From a checkpoint of a small transformer trained on Wikipedia: attention and MLP in parallel.
Each number is 500 + 40 x the weight over its row's rms, rounded and kept within 0 to 999. Layers, rows and columns count from 0. Numbers have three digits each. The size before them is the row's rms in percent of the matrix's.

# layer 6 MLP up, 2816x704, rms 0.0435, rows 739-896, columns 264-351
107:512425432548584413519579451506460407446530458443518462509507505446472467509514513537546536518530455489513495482471480518463452448489508508502473555480500524459555590497466475530563435495480429538448436456443506519480546496504450467486537476455583536507453525518505
102:492518488510437503476485512511470486480522454518551551440477493421609542465477505483489500409432546540457539521403475435581458518526507528527524496517525503480465471510495444496450492572484437470460507530471450459506514485535505497448484517514552416453499560532468
102:472562509471494517534489410495485484531458517487490505481528444485542511494586522486527502459514520465386485528452549431533502554543569509499469442536515395544491521447451436500462545555486520552446494497550494465516458535479587546465480500510516495560460463501475
093:527446516489460494500445480514504454485501532507480507506475464529484503541445498533406524450516508530478511548472492489553494442479483585531494529463580580490424442511513400507458516467518489528479522514555497503450561556459441442447534592466427453436511542559530
108:532486459468460538501468512565558509510503464534534468401434489502479585465450492451494471489444464489455464484523413532549482437436527529458540475557513468442489395537506464487434496534492481543493481509467512518575562523550490504473536541540522504494409481446488
094:499553473530523440500520509498490464512477487498471453481497430521495513495499492473607521476493508456503475518507550459469450474512487484462517455508501424480434402530561551470475478472531533514482438503520519574582554415559542538476529478496534526546509528568509
084:565554488493565474491570495360486507531497517525466439430454468526469541437517494497497409410463495470445545392421555558486486569545483574461425488490447496534565477472494533494435471486445478529530517485492442427509496483447542488499458498551543478461469455493545
097:543538422507467479485501518564511541532496414429498522536508464502511504493504502567474499535476560507537477476510451563456472472512532512522504573547502492535522479452515478435493595474427515498534460519499453532550518537529522475465547506568552477542535502499561
100:526467481475537480478511539526534511459519472472472430527438540525528462431570512540571539497480489495392556493510429415557520504469502523453426525523426544485469509410432500562487489525525557494495514460533443473477449443491479489539519530514538536452434561480473
099:435431569459515472491441469566515450507534491541483529548509447437451483545464489528520524447523570477521499499476451503523522527509476472444455462524517536461464540563551464450558485520537445499536506511439454550455537485473458519420594488521529431504463491486493
099:467488447508480524548463498472511466533524518518529490450480468517549468511487436571451519382522475522553465522467519501522459556495387448475542452566524496494451516531481503577511436486481542558503527500437457537510467486536517471514473469526446490532483551533576
097:482487496453502517590523490444457472490531488526591483481454517489477420482500509512515472546452502522527516495495570481503455447504502526476511490426514570478486485536482530513519483511471486541533420484537469477453454431502547551483483376548517408512460542484508
100:503518534471501501546497446575516471476464573458485492515505456483592492453525480406511575585458518555454454492454564503412536526505482562503500540532512485589499492522515496503516484406500539536509451473546480535603531482460510567501448451481520520510506497469446
104:512518483551478536560496496485466494552451536481479529541480474481502508577587560572548527530531473516554464516522459499575494512552497441489564496482493494470434564458494491513450584583572456503454493515526457503456529456529468493517465488553513455541518447411482
104:450522472439479509517471356480532525450506488513482495514458474458501534482508492483536546506464441568519505508500517442542549474514488519557470433457508568511570500519500509490506545514497478471551483461512474499514483534441415534473527493474476505441538521603510
104:477486442503481497554462454522513456507528500459525507498486509473430456529514513469502455519455462462547542506539523501552558540464503517504499475476524543502504597545478537427527386444502468447456513575464531467503491573517442473440541494453480511558425479540520
100:498551529428402478549492527538555473514448481546491453495479544551547477495454540467476544447511521511433499584479583568444492509451485518478458449549513481496511559546534464449476477520461528490500512418518468538457560492507485551461511495461520526454456464453497
100:459501524478519489520554495478495507470483466485512491518504493432475525444475454495470414484495430433536542384535449555459545615533506503544429477505522559470510508527568493509447472518482470516571490587448543463501533573465507466456421453403460551495536553504520
094:477527447538485463491510545443551497501508500513447573536480522475494427498530500545476412486511479478519546472462534505451508502477434504463445496457493504397485484517517503573510509561552461512581477482513538548522544553467535470430521530470506530511571450495504
101:455513519495479540446493491473474460476516470541550565477478514475511545532429500505529521509472506519541491524545592496479541530566509489447473498556550526525402503436517497533496573538436426497562439439504553447552478486509520482496495494478457497552468464400500
102:484470409503533470451523510512444495505484504479531542512500488536548541581480483509505505456452461478501530442485455484553523525492416513459477482529533553437471512432497457489450468515444507458537584499562549500479487507618502500480398529458440527450510514607506
105:501472539531563437570531546507509525558469500515456479573563478463480447502496474503506460434484532446369520542500386424547498426383529479533516402453534549465548440485488489479462492502487457457546510476581522452507509459448538496492512541509441562487474444488510
104:509526418510462546472526473466445492475459513571514437556527519495469500501459487466530562431554511494520441538516538539434472540423460480559490540449516533501524477538419481549442478506535507464460546520485467496485497474405479560462541522515481501505398464488459
093:452459417543580500475477532505529499480526411486542526539514525428482469492455497508544499534524442477532504530510503487522556549500483470501473463443525473523582532513532458485521469441510508494488468522451501515499516490545523464534423503445470492501473490439495
096:480517589464477536545592489549481498568513471527580591495516559554500458501509603529490431488569529489473445445514451443422458502539435534537535509502505498565553482474486537528473509489467469558543478490484483414504433462474598504534482474419456496518547539426552
098:510439490419482547499524476533507474532516477507480512554441466519496486463519470537480439468415519571562535459521481552449500530489494464540439528495460543467522499512439456501455524505585507459462510413503452564515464547513436540551531484511520478473506529519493
100:464531429523445523507522585530448515424517437500529517500580473528513516477523531552479463447540462507518514452466456448537520520469497472475489499489547527549511485532525507492533459534462500505485499451459511443525469601501476486476484436504519542537465504493475
104:500603520495527507561489544510433500503557471561488437456499562499538548587441493514431501536533519482591434421541474516460512569464529494431544530550519474466483491472435474538487435466467523488529490504572514561476479457512529455531566523496513453569558480464588
101:542544532480537510566517478438476476438467497488511501514493501539530489546510480453498544535524508450375386472511531488462521474490487485469516496544488494480522425586533502507483534491460431412462482501472508435579529488483595479456543559547518530510503494495547
100:470503423490553549575543507482484485462424454426545539513527572573555576537513505483474554472422483570519501493529465516549540496453518498516504488573472522497495582549518514485488490518500515493544555538434474503499463442513501477438485536427454439476469443410515
101:490484470534485529481514538483546553532464494493574490478464477506498500569480432513548518464548496473507476571504515476484520508521471477507527514503443472497480529450428544458393445546544533538472506535525460546534517418450539511492497515429551599452466544459596
116:476530571527514487533512437501511498549513492532541539434478468491507536438490520582496436451525486489519483610500460467541537511483493569509442524524511486563525532468522524549556516495471509476532481527489508568425419536456540519496558489469534509529510465488539
099:545484466503509496474542530476414530540508478535513531445487481500517533477550519507448513502470414506471493500535516515548467460440555575443488496466508572526460499453473531470491547517463487480472602527588572480514517470508477479525497570474479462481534508491541
098:510533495522479508525504506512467498519531470559518437425480452491487534432529518519516474497505426480486443468572410573469558490521546459515569502429502486505525486574530548495441577470492500482526513563487521438516459521473551506463472499478473433488498530570481
095:476501511544533592505512508505494547478476462551558450523459545455564556480470460472490499522456492519583511419484439526518464540439488608498552547525488561514512364586564478501550460431448490474510554477463470487463468501483508542603476462499512447506499474509444
095:530547514504455544528493511449468426578490595493508486572571522556495477390585554523537542494512448567479496524503546527529482523533454513495403487449496445537511455471484520459447507521515461506536520495498496526474521547501491460502481507519503431578536506506496
097:440459497463504494545513427471438499523503572494492423427573475514514518449537501421427490468450500521464527555466435572556431553456484522534495511456573502464498532442490520514506430441530513501479511517506474540472535534439468492548535508591466570541508504494540
099:520529502488456453463546525474437509466476476452555495513487523454537485544488585513486478501483518458443515468534510521526576505505485495433516544489480400564440501513487520484557473575458475450516542538512456504569443533506447435500547532406532447569543516521536
101:548516531492429571446451493429506499492542491512450491547499431438515497474508505506543439436431515422545551499480546514496511465498463538513487561477442510502438483495471470451525523549493472554547536427511495525539487490435489445493511489564557497532433530561535
101:507405580474480496500570558576571517468477550513479473520550547509519569553538505477430542487523519533520490427474466557476486529518501487528479481546489438529483570524544514381562500484452450476516448469490498463515460544409513566441471499464526546427569486464547
101:503495546488525486509468564547482499515512507479550401513482514542504495443490524510483472475452503491420529468511466490479545522556462523471481574548465567550555507504526526428549401524530516416525483475515518460424578493489477536522520425549504496556449481560507
104:543534498482426469528518538480467507506439544445488497510441557528433500548508465570525512462480540554435541549524538497493453546517451527538560518562504465433506581458503482473430508448468474449486501443523500410508523486494497541539528464495432452567588565501460
104:588483544435465540472529611436577513414527518558559506506503574596553547509484435494537463567545544566439514458491567491521468456453504501542484509463449462450492557521385534443461539466483499454526506559546506490498537469502491517546524414510539512512577495479593
101:485458573502465502525477556553477517506488464458562520415568549531479569539516562519403557485481493533449509559499502492458463497526481400480480565485410539542464513457479476501527499441567434500550427477483539497499476467465465466505443484529480461559519479514480
098:538503495526512464516462491517452473456557443498546429439484416475520489535505532456540484527499477525570513482484546490496538469510453489462538499438502495566476481536567514589531515446518510475504563541516530501454584562481529453503530484558505491496485478527492
105:481493529522514415556500488594472484479593497421570510523554518341574462530433524456490530558440497540453514548441492504518440453534506506546481474558508496531495492544505484559420532522469585526416460520487587478484470496478526465510503477481577490475543487448445
104:505477536460545519453506515522496550535492454469501446444503509500466531465564410465441477452513534455484493518475450517502529494480515521451378529555558471527447522500484492461486479470518507532507505422512387486489500559509481487470500475510487497526507518495557
095:560473478485556554480549433501457479485505507475487526510482415499452511507525528521493518523513541479568436495513583479520516507452507429557476594513447493514507565505527537472527528459518509458536558508498469485535515541439522466552505519520482470500474485519510
097:481516557542457514430496463436391554488537433481520520538504474457527555576484519413506520487405549472466447529435486542508446537471463494478558488529536566499521522478436450525430486496482519437459482494452490442505463511513550509463482503503461523532494444519448
094:441488490550502487416396554559490518496442520553516476536553457483449499469529452504476524500541500401520490507476459514462550509475510538460467563444497497448477508470416471529427446440465490523524546579505511482476486564493546533465485514473467491522506535454475
100:488540465483517475542566590481495484491469604585518498545414444532491530470504478508470479465482508453547495461471459500517507496474486500435534521481507533501519464530452507485430598439549459582487444479489518497435532489414535498466541502486511493509474527492469
103:505501534574509500528456587473515488507516475449504538533484461450491538474530632496464463486503571523583494529485437499488498517464446514484463505524484524506510472530482476554433457502510505524497535507534465493447506526437453572484577446465432481518586535465492
096:537497466455529488528482504476475530392416507486530505457520548464542470586467504446523460533549485494502534532488556514465530579501429481506476429482486484523508549527508440537539419500523426464444504520449469511518461409549443472473474486550568501517419493523547
101:536465439503483507566445495486491540481484464551492515497524495528454468474519492520493457514490520530431449472482429514441511560485489491451549532542416593552469523500485507533551496461457475463455449543403539464517523488531488511452485508525547475440557449481494
099:472531479500494492497474532509510423571552654529525494525529467483504474493502462543512595441476494473497557454569506548586497508456548438567483542456473424528532460511514425496471530483484496541524536459548494461529486524434454485445465492505505447530427550481444
100:457464498513525516517551533464473551579480530523517442539454470492485518486454476509562458538455481505464528480470453493515431468449475534543561526548533478531423526493548502486402554527493449489613506508543564464575511447510523482424494477520437495529576502502505
101:451520561501519533447446491437561475472529588507575548445469502569475580545539483458516474559489466519492559517492546459520480469501532537482475422546490526471480477478454499518562542542543466520518514570517459530482516572535467519476505432452544529487473527485473
100:575568500570513532607440484534518531530509478436485426471498484557463470515540416561531532521468482471514476506486436494487524573538423529500544522496481473522544503452566545454522567579513553512530503588509539535494513510500528595545513484503533455441541483448460
094:457447518469490531390511540543507490495520451559521523477528461496424499513456497581541489520506493489513471574558459505499507514524566535475587498532451512465511552450427478417559519451518540605557448479498521459463479507553521499457435537508568597533547513546472
109:537465418479492471432493448524475514462540588526539522504469493468538437515486468597567485497532501560481520526527537496498571513552490530495448572473499457487436485466493492489493473537485518562515468403523527573467550549444560496492489520527496492480538516513488
099:529484532458455491496413492499450437459513493474617469446485472506466465517484522474510542414558508462501437478581496429528513481512540484526512516504489511462469494539589471513500479509443431529483543506554500488531476552533553501516544412528537499452502501562472
101:492458479410500499493531534513504553572499528508546491495461452547490536521537426495460566498472443521558486391554494493565500519503391544508445429558478490490459468526587484439444473451500543491559562511527493511455540501512535540483531452502485385480522450571500
104:512497567535495491503424490540467500435535534544555463464538570523447512503537448502432442411450549545429496537520446492483453527521517473481489493510424504553459560527540531447488515441531441529535494464445488457437578476503505524486432487492416506524476506397493
098:493513471452505462546523538536514497458515503536453473545499543473522470472549526479574511531511552497511461554475498424537527531506544467543499496521546513530541428516556489565603457554551507424446534579521493510489450480505500463537448509509455425563502528540550
096:500555441472474523579481553431523443456485558445501519455548448514511542445546492516484444540451494448540442470547532464432529412482493500440490516487512594503464518429432520522493537487499514536491477450466428513559517562461476510509456476487479482413476450447563
096:467497497526505453478536399540534537537522526540489451502525560413513474486562498515527560421510450464534613547437500493480478543505495476507514490580484575521474478463515439515488533496490503455477479565494479437398552504510502507506479488444500465472435554414483
103:548528498533425518477567507492520523567533520497570480487476486549529527503510583496540414504517547481453530597448508436503524503509556492531538472558495477445433482533506469509556517478585500488462472439435453548507535540459487432529512517570461505488494493552380
096:517531473422506479413472512388514565499492588478496499484503498578491414461491467534488479513554526496456465555418522468548522456463508501538507533482485525558517564467467552591486490475457490435566472503491488446485582525492440505504589573445522519487472579543495
094:490521564491473459626495505514514495624484491426526540476488468497463535501497498469528464479388520464443528588543479532477482591515442504456513388572540496519505467517436485507509459480494468483467478544467484391459548500494510512481447458491536526525502548482518
093:466553442451499460478553439462522554476501512545489442494497492438544457524515510494489500528510532464506488472471520537535476507457532468485448516500403528483541517532512469530513390517549424488482441501585520500523536488441516475477465454447566549571509570599516
097:557500414484476544461430563510487540499398461503415526495487505495541537484515514573463471463448472502454529452473569526552499480529418471553590482428455476485505493515505533503458452509545489389448553562481471505590444510537471463488507397522556508548587540546499
097:478520463443422483532490557468452520525597514474507471477518544500482500516544420489498532534510494514498527514424441459488455509532478545496508469483538542574543571470485503537516439450456463368493529487532462481485428456536531470438389518520528497534508478482537
101:547517482517564479440497487446525575540515488481469507495474504457537451502507526478523448485477461517470483525477443418442493501464511516484512459528462499461454497527451463560503442526567488490456450519540457465483458444519524467452480500534486453508471531457506
099:437504455510518467527509457508545471516500498477515535485509468507521507472479446513464564425492536478581488560562528513433553467577468462508477511474444437429487477464458515445524552480417506516523567557582472466535562450430529486567474542522429487555448550537535
103:569506502534497543496461475445580501446518494440441537463491448517452491517516524518525492462491459484459477498450523468570520546384500515468429414573486514487473503502487382441545475423514490518513438473529561475522434532511499499520505462556475417469513444451448
112:485559452482534525555516511508496520425558546488511565497465507538464530454553532490476508461449510516489538439529533479499495540488512580507520421543502523504498497452509427522518446526518546503435493511447497504521522471521486436541490529521521528436447522454465
100:509583434469576523474517480456537536470604520523491447511553468539556496530463442454505505466497529534510539492569477440562466479500538488543516566594494545476458505488520526469493497581518536473450437523488506487512426523495501504537544523461497506551521514433606
098:505495506532505434465485553530464455539504567521398507430474466435526546440506383483577511524543467522516463548521453534452523518514542533403504489513475485509526482443517522522456505544506446470547521469458470541483557504496504510510539507554463483480502489458492
100:472570495492545428494573517506541471457544489423508540505519549485433527518526480575493584455457433510452450510482525518433569537445537501575557527563473507500488534430527526560413513518472499441587548529508468461498513510521537526409473541460514441526509492490489
105:569496466512492570460485518536516524443576547525545493511509514477469598560439409573535531512501469432520510462519498515590500520480430538499580531503491471476496532464502500502531481531493548435461525452546518558458473515522546574582522548437504535533480466502514
103:532477457526520534433439514549513507472508497443578520511545497525501453484520531500531451492396505509502501568436517455568465472507533476465473581521570470536482420422476521486522510548513481512542461534510473490597464557492522494539501504485565533508478524493458
104:462612514494546453584405495467542528422527533539500502546467507509483570605496429472500540516405490477596504480445540529491517547502507535485461472413546493524454494458483456415552514468503514502495474533518576444522422426452500534430540490542417547528490517470509
097:404478535480543458477516463578501522571535542479559507471475459444561489554540479508488507504459518505433492514563558464506448543505560478443478511466470508466494467555424437527462480504517458441514543422465475437481557498479562544451461552523580500513472501511495
103:524503554492503487487479536438579547478418496503449451460521519487517569561514519585568558544548451527563499493512451486523511491433516447564475451551493426513480449530479468561496459452554493459547494429525571519461501531526466538506522504477514509454475505511448
095:509526543563485492485478524516555460506499512492507501477522535478483492543462435517554417504467498489499466471485479504455519556485476544556516490485529528540506501455481548455505573521492562512543477530481492492500563560502527464431489470466480545490435508493569
100:506503511419536477525519479505478472503554542527521528503514557526514502494498524485462547479556520418463558432522486544487494474492532565496456541466525510549482540489521440534479458499551513543593466449502506504509464516528479470380424454470468510499506513467585
100:485430441520527502520498498506520553519457543490501559521473472526577516510595495525455536492484523564503449574456494556428512502396556464477500616485521492556499476483506462459512545509517517538475545541561475507459438557481430455550488480438483481510518524496549
101:487523523518496530456478573486446593530488426528489521546537444453503566494493544491514573470476505534545490450458500526470528493546505511492562465529510576494523556482452477567481531523523474507472497484413552502526519500480517416466569506432510520444504549567543
105:514543482529570526506476439575521533493500497512450520508527497508610506471567490388397459471470443477512495498435527522496498513452416463507530408462500529472507482526458433533498525441613551503537507476560477487513480544479573489489482514451486510470521472540441
101:472426541556588471397474487453531526486521540506535479550448499491469507462505417488528438462556515511555465467503506534537512543458507456532541526522465513530536556492530475493545475468458520466580516493460471479478518536519527532561513509497463471503507424527497
101:417546506466499469465521503493504494448496491572495520518446553430511408537470473493476510463482487442469435477509481533517481471566560476490499503446450550506459532507445548479532507477535474506489553530544483545492504489501496549514469526503487512486517586433507
099:417464516559581520487487550488569507606519502527488439473558516535431506538451521442512438562488539544462457504654507469544463493439504478473501562558501452509527548473510452491482502521481517468572503487489522502531456442491410525479561523515481556467470500493510
098:548508558558577421506508530482507467468452519435536507404466491515501501485514519479550519566516510542559573462433511505508488416546478460514497544577516493508462545550515490477503503531477494509553510537544488552460487609463558455495480476516509508490474476488540
095:496524587511533579531531540469480589500580567506467462533493472530470502502508557479541457446538541520478471437535505484476468454499528503505508410469517541491550521470495494576480465601503456477351513498511576534520506484524514538452516473436470539541472523466552
089:547472535405503539553498505496494438424468497531463400461564524435468470496496460487488530468531565525495474526487538467499518485509540461499534449494500489461426515529460588529569587430521508506487459499477575536489514515475514505481532471421491472480606430439484
093:503526460462463477425477506535440465496484521543492486456491440497516466521468538477565502517471475514569563529445504530501525474537455522554513454498533545488518556521597506533532434569480492511448500518513518499545484511492575516487487499500524530504445554543489
098:487476439463535478445529581573545557478473476566490542500407490413453453531533509448551467527482516492516573497478485471504435426435509445607528466421449508498495519501522483508470502567493484448479422536512501522483523510540479546534549510484439542470492524443514
094:439464512513485512533510577471516449431538466422568483567495480492499434481449387522438531534486516432467434481565546435449479509495493487481492522524441526478512511492554469534561497538483511418504416535477514482452542522504553474440497508503467503529494470504477
100:534509525578541564488446499544464370443493531460500548456451466515459552526525500533493498491509495533538495527491579415507532489507537586507542554430528444512505511552490558470540536523425537443447442551491452438494486574441519523513492491503523404585499549513464
105:529484536454454515500512560515487479516496427531544452439490479477442544476415488495454554512494542463478506536557502529541522484520458474515524486474569542555517469471539635490485530429532497476474496564483452539518481553550507475495531435501491520457578568479554
104:506565498531460510588477484500529466530517484552452512523533519551356480492467420501484545544521549546452513529485494461514486519542454469505544479471564447499461458475463431513488446510567545564465494469542454509491529530462484479511504509451505562496446479489548
101:502447551472533503494500472588470484532526427545511569466537508410527484463503567511549451549516552501417508441462471546553494506448529530520464552497503518579480397536532487480507471524512460472473582451483543412537529534470579531562534484489537423469520482516510
099:525493428429490477487487511481509555503524497472501511488501474470529472462574464510505492505469531585499500537478570532500514505449498453456492555491428535486522558523461397483510501471488523421522513509462490568443504488544523512536455530514539521573429503439446
108:466551528506553535496431455435559515523508435442596490616574462488552490420521448467473574487479531478547434445503389506501512478478509522462548496475498550443464524445488468472477457492517519486495553550515466532548585454474452473516452546483459490493465486492503
103:487503505481522467525459546511546530520453541493486490561475514516523477529535495522454438460481503505523497539499543463499496527469473473527473538516588544507511492503518480554448508477518513499550549500533534455526459525526527422567512548495518477500579514525485
093:450451530496425495557489513519514536500480462565430450423485538465507433482527547488485512539522503497480584545520459510519574518492490534477539439479542525430545516501499491417401482490533498551581502534492458475463497536480525470513472505458508558508532363546455
102:500477489529555526433563503485520470506535550462506480544610497564556519444456502518503461501493547443482483417556418495559444504531496408468490435475462438509475491526552527439433444553487541478521444491519479534427470476526520509543534487555498553466450549495445
094:467535483396465527528477433512399484487413488469593429536461485470550508549467455473491441521537514423498482542483409550499474489437518435485518457471444513522511446382489490559545491511521490584491520544572452490526485469536490527526489516508500471536488489530458
098:496480499468540404470524539553569497494459460499473508488476445547518545519520432490500506499473549473499518453441530489510503583374517552514500544489486523460505484488505562496429468455491486506469450476468561555571506446480485482448532468501532487561479558486471
096:563487526469604468501535562551452492482513494553476461521494468430497540563544482524468494458515479511447491529545456540465491451450542416495522510423475490446497448507470542561499461441549504473521520481577509441531549543456481450524453460485483491494500509543498
108:503538453501459549491458466483432499470564473455506506497492464494471526497480513539562534522505438533500453488518506490516548459544445481457512546495482432490530497552493492496539527476457452471446493420488423446456458484501456552549529494498540469476511456471472
100:501531501496543493538532467483517516471561426585475462485505484559515541502491576475558485421540510509531486575554423543535475444489546489509535506447469447452449457558489514466489472458494452553434490431505519458533511516512554562506493454488491572488493392485439
101:442501448560466528472440548476498480541465519505523458479433546569480470460472519439496468457490542509534592467497562518504551573423498460525538496498530487503559484450472470412495547521585465462499471444476528528538526478531480510428500504493478469528532520493544
094:538471580538461489544545486489503525492505470536447496451558484431431556466589559535475455528554497524473497500487563471530552554529517514487501604630516474493503489555481566523476482532474532490566489422524521534514412444478536517434535505509469520496526521492569
102:521427541484504482507543484540522487530548489505494426488471449510544472480484488451491522454488533451511459439477581433516426532483457565516580480509478485524505492549571470520490480470460474436478409480412466405521507491502445512481538412475548478500504518480440
099:505468569456496494486489499450455515412532477513611534455536493514514535454431481570517453507536515502492519498514506513541522608494515400505531525473489562503487568485527486547466573522528511412525502463489583573495472466494558443480491480460571509432510500427482
101:574542490540460487509469577463404578503489475476523487512480493485473521507454521546470487444433494439465454478485554536494451466478490490465559543469482446516510520515471450433490408501565501442509568515505468462521502515441474549511482492519461497499475450488526
106:496520489536505449582494436509558479464555515577479490465515425508430576381564519510562532514529507444417515507441546567505483491480531532513508492550610517553431465495459450499534481490484379585530463437521587452562503479485510481497482496546465426492579510475457
095:466531471521550578526487494442524511502527531458478501523609491507414593473508490494543507515532416399428472517473522566489517498483476501481528554498415507469541401522528531508461466394497413436561428537578489479503577564502501478495475458514479569498511473583551
100:465468553429453542495523549447506487447553513477496482481494506442484424532483527540554470484500491580471480562506477508533441444509489478448523539389442452522455555534568538430488492532578471500495440525525508514510430514491500513508497488552516515501485483499492
099:516528535478552553573476464491488401493515572490505509475492468457464424511480481525531498448514445551515486455534489432435549431428469529523527447451587537508492481512463530453472508476451487506466542528438500462491528511499482512464505471501464481487573522508542
099:551526537512490552441547540430465562550437526483523525546510537476450506481569549498526455479480465437435536474471460435535487564497530480524599522565455483466506505522490492487484507545494551491532442480568433514470442539430522489521480511443490516495484582564476
101:484549460447535494467458541491418455482590474500488463500544525505497548460550490440525496458471543534561442430437518524511480510464421506481543559475538518432476471490485488458528471510458464498524513446498499475547484528532540477506555490537427468512508515545459
103:480455463531498519548546507479530475479527516494487548574457466530500447541489513512500448520473526444484461512503452629431452492548532513490493464431531484544454492459546481539522458463542476514502465471437419490440567465474508529521521444566479518478499500445535
101:508462523588497535517488526479481555478529480458450539548534484485499552406495512439553493489477507482511454453586554489519491503471507445464511537485532545469478503605437497470471476498496574517499481447500491443526521525480495485550463539507479525466456480443479
092:415489490544525527478450523557458460507467490523531549538506483546555452591498525456561467527484456467482426519572556502457450518529532502599454512475471517444461488467442477481458545500557494551479476421544472472567566473561562515465459432444506550572528527570519
096:552494422435464485462475510418477513502477505547490527497540520471487475477481510545490484510467502493531511458512487573417491462561489521434562540447520465489493496509510474529495440481519451504519495420503493506420593486501511449440412526396496465474483452489484
098:499479551476462455485449519546521544490608552520466460494548460523539417507524555483453557478485504510466496552465545525445505503493511521596513503507510491485514486532530497480516546576522527442527483512572564483495450534548553427520502494494490436479519430509465
100:511496537464491428535451567516498510444500461502532472465460497514475465542544474432536561510495456553424442651440446417517503553497494471454458492474552495516498454468499556500518493477480558437471471603440477484448464556483450483536551502524441500464479520509459
109:533548502488486436408550475442471425476507534553555509555506521510516518546484588551489498550433554564539568510486491547472586413485517504563562491484455574513473480483469513564448531510469504504485416460505511525526550444506485477518486469458425472498494561448443
100:501478422499487494487481464437527530487575528516493468477482418568493472439523448469409486543508524498517506498577487552547514489556480456471462466540505518536469510489498526506419504530525536521439503471457546465506533496478519434509491505467476537494456586482476
101:561613454520568520415523547479522519528568499524536498546504476534483592533534471495536485487514466481480436500526529520525498520543565542505573461471474414484553536505584504489472560482533513390477493486432461476459522507466548516481447562508465439498531507557445
096:543592462489481545509501447491466421480527490517454515395509517495457470565523539491513514552502452554437521514423540479583457516484564563472479520493565519483470462523460466506522503480483481507446567506479439564544479548529531509493506421442474452450492516557523
102:499562504450488479478537439524491502455599560541539514430531493534503501501492513451468474514526456438523509469522527509458485508482505431520446534465535534563525555503512537493549532461535574483483475544499469520502538485497506507430454476485441506449434521572546
092:495545487532525579479528464510422533525475537463521493517476549433537492492543477519527391565472478500442532572477527463470500506469516448526518534435546526468539464486440455434496461483504517500533507463502444521493505502498460381546557503512464477473503562499491
100:438548464589550534447466552513550493409568465531430511435536466504476443452467488496553516491525441545525488518507533506445523415560461498521496442487466555507521488463504538434439458463573487430448457526509541568537532491430447537581499494501480549540557484507506
106:463584427497478517540477568514567521458479523567477495475579464503524511536484571429484488474480490452520515416465479485554557556488513445535494492444509519458507479463502505482428580478510496445572480476537569449491493375512524461489537578551495519461542443592502
122:560525470497535565495552440512492495504532509531488533518486456482519472452552450479529474469461465463521482489459516440484418477444498510489456538561497487537459519556522484527478397537560456455483503521510443464525471510434495538563481470496465505578489503466514
096:540571509478486599426499486469479545414470474550576494486458502496399532534503455513446441452498492506514503499487473528478478479501504481530505499482506481549420530480499447503546478504540521399452504468495507515571500594510528480553384538520459564481542514520546
101:526536517574530514536515486514517537482482530475478485503491505560428487585469470486530531464513523498473531513421419522513518458499514539536503623528597512455500508492501532531470514540464566539534545523516502454468493484507520460483467508567439522528487498547421
098:491477488512514479514534384487475486556467489423574509462536448541472508503501529506502470552435474482456420467452493492426477480517561541423556507531535439525499437539519515438531540497470487436465569524497529538528540440527500522492525576443464486503458449520549
102:516476476542518564458442568490515508504478504460601478526450430514516545499551384474513476480464535569503495548505531567499493498495500502502512551478507469540515518452559523548516459506561520488506565512537403497558495459485487535480425486494467531518556545505418
092:449508558560495525511461491469438538527438585547447505532539431487427495493453463488459439529503440480488483510489489483568437529506503489548504511503457497608551515565502510496425445522507487504442492523484415511582496515479478546502449442502518488496514569517544
100:469451424500599476515507466478516470465471419489490490521556515476500500460528494522520450520509509451493510450459523588457502495502405494476478499438482539479463507499491453462481508524446534509432461458504471512420504545471492496491546469564543523505429484389494
100:507537467462516489471539478438507501543549516467442465486533454438539494518410481514495476498442574483460453540558491502497493586483478473447503376543395538473473464490483488479398454501509530483437493515552436474546435498586478454508553557489518526484487488488503
102:479548408506481408521543499544443523457487516500491506463521501493458512468476513504531520505596532491452514468455412500503476495538504545540539536460505492502527474511454463543478425496478565434439398454563529493559473450469576469524519543494514504554475524518512
097:468478526541466477512534458440503493471544492577546574464496503446390510435467485523514535521505538544501462542464496540474470517459491538452503543446479489383518564505409459544527498554536478522503456534530475472516497420528505503507594533527520529512470553470543
095:462409511454553528488511567461495512554482493505476494514473514416491526476519546467522423493440526494448508583531491510548518521545465485517496533460462503458539541519502518471535472494518506581461492591536496507472467486479529490544457509458489497548500496465491
090:439494542499496416450527540471501462470548456511447530516490471469512495552483586479485485491510578493472550485432494469547467578472582522479549463535583596502555499485492509501490580530560440526507462447506510490519467483511549501535519503496497395535547573502535
101:527406532525491450553508516495496422533497527502526491497510529422490418564551465507449554458457440537462500517554542508572505471560401463404583502549571524587488452561493512505458524512516512579554493489526507544536514533610441492515486526522525466468561454499472
097:551521480516493547475546503510476462480448472475462534462446556508458550524507459528523532421552448461523493566478491578523576475487545513456510469455549537539517455502521462499543498579559526548516583465509427556437573485496441482451472563508528506456541520484553
103:529463499503540527475437481598473533491502491464471472505439441430494435497544522498514532503520474477466473537495469524575524501530489515511542528535546468483514502495465563456425560473448523495548574482474492507465542394460541485488476440524504472512507480483453
094:576502461510517480481461472507565450512463498478411466481445475605416494483458531455541528470469516609442503535473527488474474404570384533471512529512530503451482474403464479480465402504485519491525507470469518525444539462545414430456496490516453494531481483501475
096:625528452441481519579544513589420514535480569507568501526560483489503506509445538577509498479516481583508511567428516445413415435521499505477525462486476552524572526457463522537499516510509473446474443671476550480560554468500479515533479540511469538448460534475431
103:559416581465480550512416455436516493496433512571461516516584508543501560545535563468505513468517536490474442491475518530566486548463487500495475497549425424483513490517622499535551504444525458466475518495505472440506505486519524542530473441511459349457490505518506
103:404518502431513496506468508465465470581578491519438529561514468514501469456521414500466474433503475466430554507524475502479465484464482452514555554500504494506445488513507554489522529508590491551442507602544542484492489457474454461482441491517513491458431559497475
103:459520568530487482492478542550506514544523485521589494498495543485550517486452472530499568498460509562511473537491485459561489431487548546482551526492422506468497545456526515553497535488486510507435581529467476479474511467492481455461444471514525476546575501539463
099:448449504500544489454571410425516475518484513528517488470478541546496521519516537495469418531568529489411525576502495543506475472512497509550510438482479519481486502520539464451480541455465481563402445545459466460492526482505497548540521545532480544492469473505441